From a checkpoint of a small transformer trained on Wikipedia.
Training: a variant of SOAP for these matrices, 654M tokens, 4992 steps.
Each number is 128 + 32 x the weight over its row's rms, rounded and kept within 0 to 255. Layers, rows and columns count from 0. The size above them is the row's rms in percent of the matrix's.

# layer 3 MLP gate, 832x320, rms 0.143, rows 455-480, columns 80-119
size [ 96  94  99 100 100  96 103  99  99 102 104  99  98 102 101  99  97 104 104  94 104 100  99 100 104 100]
[[127 153  92 119 124 141  92 108 161 108 123 111 134 108 111 139 163 135  98 126 109 128 136 167 138 130 108 193 103 141  98  64 109 171 143  91 152  81  97 131]
 [179 141 139 139 132 176 178  83 121 122 135 128 125  99 139 104 154 160 101 148 175  69  54  56  85 141 100  88 136  63 115 133 207 167 123  70 122 125 122  85]
 [138 114 101  97 129 143 150 186 163 140 171 140 118  93 172 115 169  89 156 114 135 124 140  82 167 142 116  94  79  90 132 126  77 123 142 135 129 163 102 137]
 [ 94 125 106 188 154 128 101 137 113  94 130 116 117 145 118 156 136 139 156  88 189  76 186 108  97 112 154 164 234 109 130 102 149 154 142 143 120 168 173 119]
 [144 120 132 133 113 106 105 113 104 185 124  84 106 109  96 126 154 109 101 130 128 101  94  71 131 165  70  81 114 143 174 165 112  57 176 152 164 155  62 115]
 [142  82 169 167  57 100 100 116 126 125 159 106 138 145 147 125 149 143  80 112 150 121 139 110  58  93  77 119  70 106 211  98 126 149 168 173 193 115 150 100]
 [110  82 120 116  79 212 130 166 154 105 130 130 121 156  81 167 102 127 107  94 148 100  86 134 148 110 132 153 150 114 132 119 157 173 110 113 160 175 131 196]
 [ 97  91 132 127 137 131 174 145 189 183 133 120 132 137 109 161 179 122  84  69  82 130 119 180  85  68 189  80  75  64 116 166 159 186 117 128 124 133  96 118]
 [177 147 129 138 126  91 111 200 135 139 121  58  70 100  72 130 108 113 138  84 119  97  72 145 118 157 145 118  87 138 107  22 151 139  97 136 134 163 123 164]
 [114 114 126 166 159 179 126  84  74 141  91  91  65 160 109 145 192 133 128 128 167 160  92 105 171 189  91 137 125 164 201 141 177 103 165 137 143 123 137 131]
 [115 123 117 144 120 131 118  92 149 108 191  82 131 127 127 194 120 103 145 134 122 155 138 110 126  90 102 126 108 112 120  96 168 168 135 101  79 107 204  83]
 [124 157 149 114 138 169 196 139  91 144  90 141 178 108 122 133  99  74 162 163 143 153 168 167 165 151 161 156  94 172 198 144 135 142 130 131 165 134 179 111]
 [ 51 120 141  97 149 192  78 139  91 147 108 135 156  92 179 123 137 139 152  62  98 115 157 124 169 157 138 183 105 186 174 156  99 117 107 136 146 156 112 113]
 [ 89 141  80 107 137 102 151 197 124 122 107 160 130 109 122 203 129 148  86 107 136 110 120 101 209 102 123 149 141 110 161 175 130  83 130 132 146 172 102 145]
 [ 86  70 108  89 171  89 164  83 101 141  81 101 133 109 117 126 156 160 157 113 122  92  88 117 127 120 147  96 132 151 165 109 163 132 158 135  97  94  92 143]
 [166 153 190 190 129 179 107 138  72 111 130 154 136 109 144 127 123 118  85 109 152 159 117 139 139  68 138 109  95 102 139 165 102 221  88 103 130 158 161 187]
 [132 120 107 143 146 109 119 121 118 115 147 143 193  53 166 129 101 140 108 191  77 204  88 165 174 150 105  88 111 140 112 128 126 141  76  68 145  94 151  57]
 [122  81 132 121  89 146 138 112 186 115 166 124 173 153 157 140 137 113 102 155  99 206 127 138 142 100 170  73 128 142  98 120 150 102 125 127 107  74 116 115]
 [110 114 152 140 103 100 118 175 123 145 178 103 112 127 133 128 168 108 135 152  84 167 133 111 129 124 114 154  82 163 118  75  96 136  95 121 165  82  64 116]
 [110 144 132 116  89 149  75 163 141 179  90 156 109 154  69 134 169 116 131  90 116 105 125 109 104 119 176 140 155 227  70 149 108  72  96 126 107 113 104 138]
 [122 150 125 141 118 184 110 123 139 168 130  50 178  94 184 187 123 194 131 134 111 138 100 109  82 110 112 105 139 187 132 153 169 132 159  96 164 175  88 154]
 [120  97 163 130 133  77 140 126 156 106 100 110 146 106  79 130 120 152 149 114 127 122 167 155 166 135 148  98 143 220  58 153  97 114  98 111 117 103 160 109]
 [140 153 116  97 167 117 134 128 170 120 114 102  88 156  92 127 125 147 135 161 131 164 137 155 123 148  58 135 138 131  95 143 144 139 127 133 116 163 138  82]
 [151 168 167 102  83 131 143 133 102 133 120 118 124  41 198 126 100 168 142 135 200 122 131 130 144 125 156  97 132 105 176 139 132 103 102 130 148 115 109 175]
 [ 98 105 131 145 201 152 160  86 134 203  75 160 119 154  96 117  91 108 191 157  81 125 137 125 146 134 180 130  53  85 131 101 133 118 106  89 159 118 143 108]
 [157 106 145 148  80  73 143  68 141 184 135  99 100 180 154 162 142  92 142 194 104 127 115 146 124 154 137 141  83 134 102 133 120 118 113 136  65 104 123 141]]
# layer 3 MLP up, 832x320, rms 0.149, rows 455-479, columns 80-119
size [ 95  92 104 100  94  92  97 103 103 108 105 106  97 100  97  98  96  94 104  90  99 102  97 100 101]
[[176 155 119  77  83 113 168 129 123 124 144 123 158 136 133 103  83 146 130 112 104 141 197 119 161 131 144 146 130  80  99 147 140 104  69 108 154 140 152  80]
 [115 119 103 134 170 164 116 131 111  89 165 136  84 167  99 169  96 139 161 172 134  59 111 117  70 157  84  85  91  97 222 173 106  91 114 107 143 103 102 123]
 [158 121 131  91 158 127 130 165  79  93 233 179 118 119 190 170 148 122  98 154 120 123 109 147 179 101 161  71  41 152 155  92  98 145 101  87 121 126  71 143]
 [128 128  96 171 104 125 110 120 180 137 196 129 137 142 127 140 122 159 123  55  91 174 202  76 134 139 119 134 104  99 148 108 164  91 170  89 115  89 139 137]
 [165 121 122 114 150 111 101 109  82 158 143 113 178 131 117 105 159 157 123 112 129 137 124 131 145 116 132 108 142 146 144 117  71 187 160 130 186 114 104 134]
 [109 116  71 128  69 100 127 136 111  95 152 175 173 120 129  78  89  55 161 163 134 117 136 115 116 157 108 156 105 173 164 132 167 119 124 141 128 137 123 138]
 [131 176 132 138 138 155  93 117 134 116  72 146 153 142 173 117 110 126 101  89 161 130 193 120 184  99 165 110 127 132 104 136  94 128 114 176 128 118 137 159]
 [135  92 199 123 137 134  80 130  78  23 111 113 133  81 157 109 110 185  89 130 116 179  66 108 167 154 140 144 100 113 138 157 114 143 126  76 160  72  92 105]
 [123 118 150 221  95  72 141 112  97 192 125 139  66 118 132 119  72 140  99 116 127 140 114 109 130  88 131 149 130 117 126 122 146 122  97 100  56 112 133  92]
 [112  97 106 111 104 141 172 114 127 149 165 185 141  80 101 109 141 124 182  90 199 103 172 149  66  39 125  96 133 128 156 108 107 136 115  99 124 183  75 101]
 [151  33 111  88 104 178 169 147 120  74 120 121 128 134 125 126 157 167 112 110 143 155 110 152 192 116 148  92 116 108  98 156 169 145 172  99 174 115  95 144]
 [ 77  77 149  90 187  96 163 107 127 119  70  94 150 100 104 142 122  54 135 134 113 146 163 127 175 138 127 106 118  90 137 109 151 152 110 171 139  96 157 138]
 [ 86 135 219 130 197 119  47  69 123  98 124 130 142 169 159 127 135 102 130 125 150 167 172 137 160 114 162 152 123 134 109 136  78 117 112 107 105 131 121 105]
 [133 142 194 100 195  66  89 165 122 131 140  84 123 157 109 111 160 119 121 176 111 134 139 179  98 160 136 167 149 160 140 141 131 122 125 131 149 135  41 160]
 [ 93   9 106  96 160  91 138 169  86  74 120 165 129 137 140 160  94 108 111 103 168 111 177 138 137 137 169  85 144  84 100  67  65 110 118  33 140 146 101 165]
 [130 118 116 109 167 142 127 124 138 145 189 105 223 101 157 142 114 124 108 164 145 136 138 131 104 167 110  62 112 141  69 127 123 149  96  94 104 161 101 139]
 [163  89 104 147 140 159 124 177 178 176 105  96 113 189 161 121  82 112 179 138  72 139  98 147 109 131 163 133 154 133  90  73 119 131 118 195 143 132 114 130]
 [127  87 111 141 143 134 133 135 128 114  89  81 142 193 139 143 156 131  76 139 189 175 119 146 137 179 159 153  64 160 148 107 101 141  94  79 150 149 140 118]
 [129 135 104 161 142 106 158  76 145 155 202 131 166 148 140 148 127 143 165 139 109 154 109 121 138 127  90 163  75 142  99 104 111  91 129 150 124 118  95  93]
 [136  87 151 199  74  76  81 154 150 163 107 120 175 159 205 143 130 184 175  91 101 188 166 142 142 150  80 127 105  78 136 161 111 169 151 115 105 208 139 110]
 [ 68 108  85  80  68 107 132  95 135  76 172 135 134 107 124 178 171 129 114  79 118 111  42 164 155 139 177 186  89  77 161 157 124 136 172  94 130 170 160 125]
 [121 171  90 133 138 101 131 122 173 157 114 129 184 104 117 181 128 135 124 127  41 154 129 150 119 127 130 107 160 115  93 102 133 174  83 116  82 161 140 109]
 [133 120 145 116  36 103 125 147 131 113  96 158  78 156 156 134 194 109  85 169 168 140 126 125 167 172 177 111  45 100 126  92 102 165 131  93 120 160 124 127]
 [140 143 133 137 105 134 123  83 152 130  81  77 110 146 137 174  56 158 142 158 162 156  88 141 123 105 121 103 109 136 131 144 157 145 171  95 121 151  98 148]
 [ 94 141 123 145 155 136 130 151 126 120 163 134 146 109 136 122 116 122 128  82 149 129 147 143 206 125 171  70  52 125 127  91 125 151 140 149 133 126 138 115]]
# layer 3 MLP down (transposed), 832x320, rms 0.137, rows 455-479, columns 80-119
size [ 95  94 103  99 100  87  99 103  97 106 107 104 102  99  99 100  98 103 104  91 104 102 102 104 104]
[[100 144 137 102 148 120 164 140 119 128 156 118 158 177 104 178 129 103  87 152 103 149 160  95 115 160 151 141 108 175 113  78 107 101 183 158 153 104 113 162]
 [166 136 121 181 149 138 133  88 110 166 130 167 153 145 115  87  93 147 114 116 127  78 142 115  90 134 115 127 109 133 142 109 165 134 104 112 174  93 180  92]
 [131 129 171 138 179 131 102  90 162 103 138 124 181 110  51 110  99 141 111 119 165 117 100 136 118 144  97 208 148 106 116 156 215 113 171 140 141 103 192 136]
 [ 97 128 178 126 109 130  91 158 133 136 140 110 126 141 145 195 107  94 145  98 137 110 147 115 110 164 115 213 144 130  82  80 128 184  79 141 127 174 125 104]
 [126 165  87 111  85 130 125 142  87  56 140 129  97  88 151 157 167  99 167 137 155  91 156  98 127 154  92 175 173 144 140  88 123 137 130 137 148  60 104  96]
 [137 161 162 144 161 165 109 128 135 130  92  82  82 135 140 111  80  69 161 116 125 120 149 158 139 148 169 170 156 103 146  92 113 134 121 102 106 122 177 143]
 [157  90 112 188 138 106 162 148 112 157 185 134  93 137 129  93  54 118 171 165 120 157 136 117 105 145 124 155 169  48 112  78 124 177 140 162 137 108 122 137]
 [132 165 116 105 193  99 189  77 183 157 135  77 120 135 133  66 110 129 113 178 143 169 173  94 154  91 114 125 127 155 129 191 155  77 136 105 140 156 120 183]
 [100 149  90 158 183 129 122 107 132 139 124 167  73 138 149 146 156 170 122 173 103 159 113 133  90 107  96  73 145  85 100 116 118 133 156 128 166 117 108 138]
 [185 128 126 169 144  44 164 111 148 128 108 157  97 121 129 135 177 129 116 123 110 133 127 168 104 130 220 136 123 135 144 138 128 124 107  80  96 129  94 153]
 [134 144 101 133  90 161  91  75 140 147 128 149  84  67 163 219 120  98 116 111 134 182 145 148 163  92 128  61 126 128 157  99  67 119 123  82 134 130 139 139]
 [136 141 122 154 131 144 115  64 132 126  85 116 116 153 124 175  96 117 122 138 121  96 123  72  87 159 128 187 191 115 116 145 163 130 164 117 143  80 157 114]
 [143 118  46 140  63 131 113 143 170 154 124 153 151 129  75 112 129 166 122 163 130  78  92 133 124 134 122 108 155  89 154 155 107 116 114  64 141  97 155 177]
 [177 147 116 121 141 164  89  35 161 121 137 100 117 103  95 121 137 127 126  85 116 100 134 155 147  75 148 122  71 131 148 145 145 175 119  83 100 117 131 151]
 [122  92 155 143  55 154 145 140 142 124 159 138 126  85 146 105 116 115 155 132 130 142 131 126 143  93  54 132 145 143 133  99 156  80  56  71 174 193  91 153]
 [136 131 105 115  94 131 101 138 122 120  71 132  79 216 136 114 145 153 116  75 132 165 103  65 165 120 147 135  80  84 153 181 154  97  99 107 109 110  93 156]
 [188 189 141 120 151 185 142  92 126 104 104 102 106  91 124 127 118 121 113 159 159 185 185 112 153 171 135 143 149 139 131 136 141 173 152 106 152 108 122  80]
 [134 163 137 153 116 163 170 106 114  97 171 137 160  77 135 134 125 145 169 113  75 140 104  89 177 111 133  96 134 142  79 176 114 174 204 158 128 112 117  56]
 [169 144  91 163 116 191 113 133 158  95 154 117  96 114 111 100  73 155 161 169 138 108 108 145 106 110 105 123  75 111 128 102 138  64  48 103 118 140 131 187]
 [144 134 183 157 162 118 161 197 156  68 115 176 107 115 117 130 173 117 127 136 119 105 124 175 164 121 186 172 166 136 104 149 139 134  49 146 154 110 215 103]
 [185  80 186 176 153 163 108 134 103 110 135 148 108 117 173  96 150 109  76 158 107 143 147  70 101 104 204 128 139  96 168 123  80 142 135 165 155 129  47 149]
 [138  87 143 119 179  75 146 106 126  19  96  82 133 102 140 138 165 131 158 105  67 123 211 126 140 111 151 112  98 134 221 122 148 148 135 120 146  93 192 131]
 [100 122 158 123  96 144  90 114  93 114 110 150 152  89 131 139  75 116 173 101  97 173 105 126 186 138  87 148 149 176 143 149 143 135 153 114  74  93 121  96]
 [142 143 106  92 199 103 177  87  87 143 111 102  76 155  92  90 112 149 113 112 132 150 146 116 157  90 123 153 103 131 102 126  91 111 144 161 143  70 189  96]
 [127 147 157 109 122 122 138 178  64 128 101 153 118 137  86 134 145 148 122  89 148 114  95 107 102 145  96 137 123 152 133 110 139 162 106 130 108 123 108 148]]